Each number is 128 + 24 x the weight over its row's rms, rounded and kept within 0 to 255. Layers, rows and columns count from 0. Numbers have three digits each. The size before them is the row's rms in percent of the matrix's.

# layer 2 MLP up, 320x128, rms 0.104, rows 69-96, columns 32-63
091:098124096136147155181165150126136104132136149108091103138142101174107105085163126141123121137134
090:150144129061111138123132091136160116105135138113144144189128110100133110096108132153168079128134
113:114114153111161122171146105114137130103117140159110123117081215129105120120159120127099082095160
103:111128144115120136126102110132161116115115073132161147156084102108115135094111158094148120156111
104:175101124148149152155121111109166110116106108128123134122115181099164125188131092151129137139095
095:118139131123118151079118149086090154125087127153146147140149146086156127150132138094134114121089
099:166100059127124119115154144117145121085115141169139111146148136129121075100134149099118160135126
101:165145116119147091118078123156111146155154136075084166109110165110134130182112173125096105118120
090:116159140170090129114113136125109124172140138100132113168141122112117153151145132105128123155126
089:132127122114148136111092146169119147128146151096092124111158110125133137140154148170111158092117
097:122117058140158118157088129097108127090116114160128130108092116144124124116114103132100172114135
102:136176168141127127110056082082123185102176120132093137125139177109095156144148123114109149146155
111:146093111123134160104125132174094114138092128174130123192163117171116132092153156095127151169127
115:118099096154154146078130166072134129141137126103114138125111116121114130107149163138063137142160
103:168135147117142126152149090134126103133115114146122110114177118106140148128133084116119145107145
098:107122104144162136091109146121179133099162128120138125101123109124142153117099123124135147160101
117:104137135137112117161139093159131145157136111141141148125164130119125102123146161125092143117091
093:077126152108164120113137129129140147150096135132081140113116132111129132112094158163162105126134
100:100078144112129152139146111128134123135104137092095149130143145068115125108178141118131103149094
100:093119099141112090086104134081169142149159112156123090122147155153086137130127123120097114154142
103:141112139139125111177108128115136107166110133103115107076106125153124174122092139103119197153114
091:157140136159105132139081148081161165102122096103144118148081104151153169119085063079117136114132
105:142158109144150118144120132130136113147127121135156123125119178126082121112091107119113148109120
097:108157147152145147144132120137108110152127174134115105091140132125151131080146130106138129115186
110:142117149125165130159086073107172131107135127109166077144089154136119139139094090135111123120142
111:176132143088140117181111158154125119112091062101150138118139093142137135127092146092133089140120
103:090119174112118096157149135134134094116160112116140146153135143136114103094132114172145132090112
103:139123101100121107098100143118107112136143122127112130143141169125148116097133177181153135090145
# layer 2 MLP down (transposed), 320x128, rms 0.099, rows 69-96, columns 32-63
094:138162109130145130112166121094154130111144109088127111131063138146131175157123110189118118141140
093:170123133094196133130128124149130076122101125124123116135083128101101140111144174147165095124119
109:155148138120086121127147118058130129166113083146131135127164097100159121165172156132134101122105
103:129132108160137129119141130127102153124139164115127146102232142124154121120136133132109166132126
102:133131170121133129143083117118151121175152137141125110163101129143114143165098116095156138119096
095:110117160133120088158083105162162171144165110127115118133097090127101117125145164142129124129137
099:145149111160129104112106157157131120140138112108156116147130137143138117142131194146142169154086
101:130128123105105126091129102115106088127151098106143129159117175111123108150116130118148122132075
092:162130141160156124143086102169151148132146163144144108108080154082137123146094119120079126101099
093:141088123130119110157119138145131126129098157137084152134183102125127175117127093112131094107139
097:112118108136117156145104106114076113121090121080100084133177088162111142142151156157135101138094
099:105101108129128072138166129137137171143126166128150101102136094085095114155107101142109134137190
113:101151138138091144161125103125144112144116115105146111136060094155114156087122102158103145121125
108:110128136151165131111126125125138145143108184148164144100216113141160092111146174116080148134119
105:176097139152141138135060104101122162136099134122111134159161120122144139162128140104119129101121
098:141127141128140125153096123093105166093085120156105147120191168136142093132160132146139141103118
116:098134128129182136093134138136134122082169107104115175154071132130056111114139127118138140129145
095:122145154156155128095103115130135118140140139133117146143160195106139180111165124126136125150095
100:137087151175120134115140097163145096088132098160165101095113162137114150135134125121119124145110
098:138143110176142086117140137170148165111124169126144127123149095105140128131131134135090182158127
105:130123104135162106144120137110130148122127186094131124126133177143133124124093079106117158140160
093:118161114132108136142151162128122072105113100112095158154160157107127102123157078076109145150138
104:174154107106125121115147155104143110119141142086170107152120132134127129135160100118097128152142
096:131066167108143145149139156132129110142138109137095122129078138144170130121154129130085088152126
111:132115122127155106129140151150096149132114122102129134136255144090109099138146155125112153075118
109:141082086125136110168119100158074113108110133098131150121188088115115161129153132151112129122115
102:119124155116118182117153100105150163085131117149156129128124179155131128121148136131151091135190
100:181111174123140138120169114155152143101135124141114139102099121141136194150110071113134134163147
# layer 2 MLP gate, 320x128, rms 0.109, rows 70-96, columns 32-63
086:135146057164138105153136135121152099149133131103142124096126111176112143165130103108182162125115
118:162166124131096136130137113146174130130135122141143087125113159161111198155134085142110099098145
100:130094153166157177130131143137187090119132110131125154146141152127186127112131107131116136122120
105:132095168133105096134115086131086113159123114130169104112103103114133181120110121112128136126127
092:136159105121153098103077086113141120130143124127150162105134135097123112128153127108134137117138
097:123117064086138178142127125132128121128127115135140163127135132126092104105154131131142129153143
102:129139107113138129139108158116153121160126109133134140134124099151164116099131166137119098133104
083:141108117156159129113137120116112117128138129140176169114089142122139139166115078145129101122099
089:120172124153131142174113132197136133138102144127110119163143131156123128078107092101117146137141
095:121136090118109164112127187118070119165141104166158120124119136137125126117149160158128121131113
099:173126125159115121121128149122106127119143144106148189126120129134107136137098162102123179120155
108:121163130124091126147135096128129090102154149121102134076114148121079131129126118134150177135172
118:154133126139107122116132139101148142138102103150132119095111126144139159140128105148079119133150
106:112146112117112100137179152127148115128169104149165109097129117159141096073119108138115132146156
098:139118184136152090161176091128147121078102141080097111136115115139105072131158103139121130155156
113:155110183164155110121144120131153148100109155084188145116123156139118118146137087122127127089148
091:128189130140144111176113152133116158125107104149138162124145178179097151092148141137134090127136
099:124188125138094089122080104102144149138151086157090129096143063118118122114106137118074126143146
110:121111113130124070110116144157109136140122145140147139138123098116096130119101162142123149178146
103:168090106138122136118141113135124125129156139157126160138124112158112103134148126106089176128132
089:145160089100125150130142147133135146148094132132183131131151115122144126111112117127101130123124
100:119155106149128188143117141115166114133167111124151136126084152134109102115176172122104072121109
094:172133129140118149134123144112138123162155123132083085150110137127120148118112103120112123154142
124:120140149153156139164144087165134088117116168094115118133133163103111106137174134119137112108146
118:176146159108078109137092095121177132120150141152143102138116157145120151144125127098152092081144
106:146109118166134122132115142143095120155117105143156110102144130112148163114121129112098169082167
104:131101100119165138135136094137105146152088090138123151091112095127130134160079118088097172149126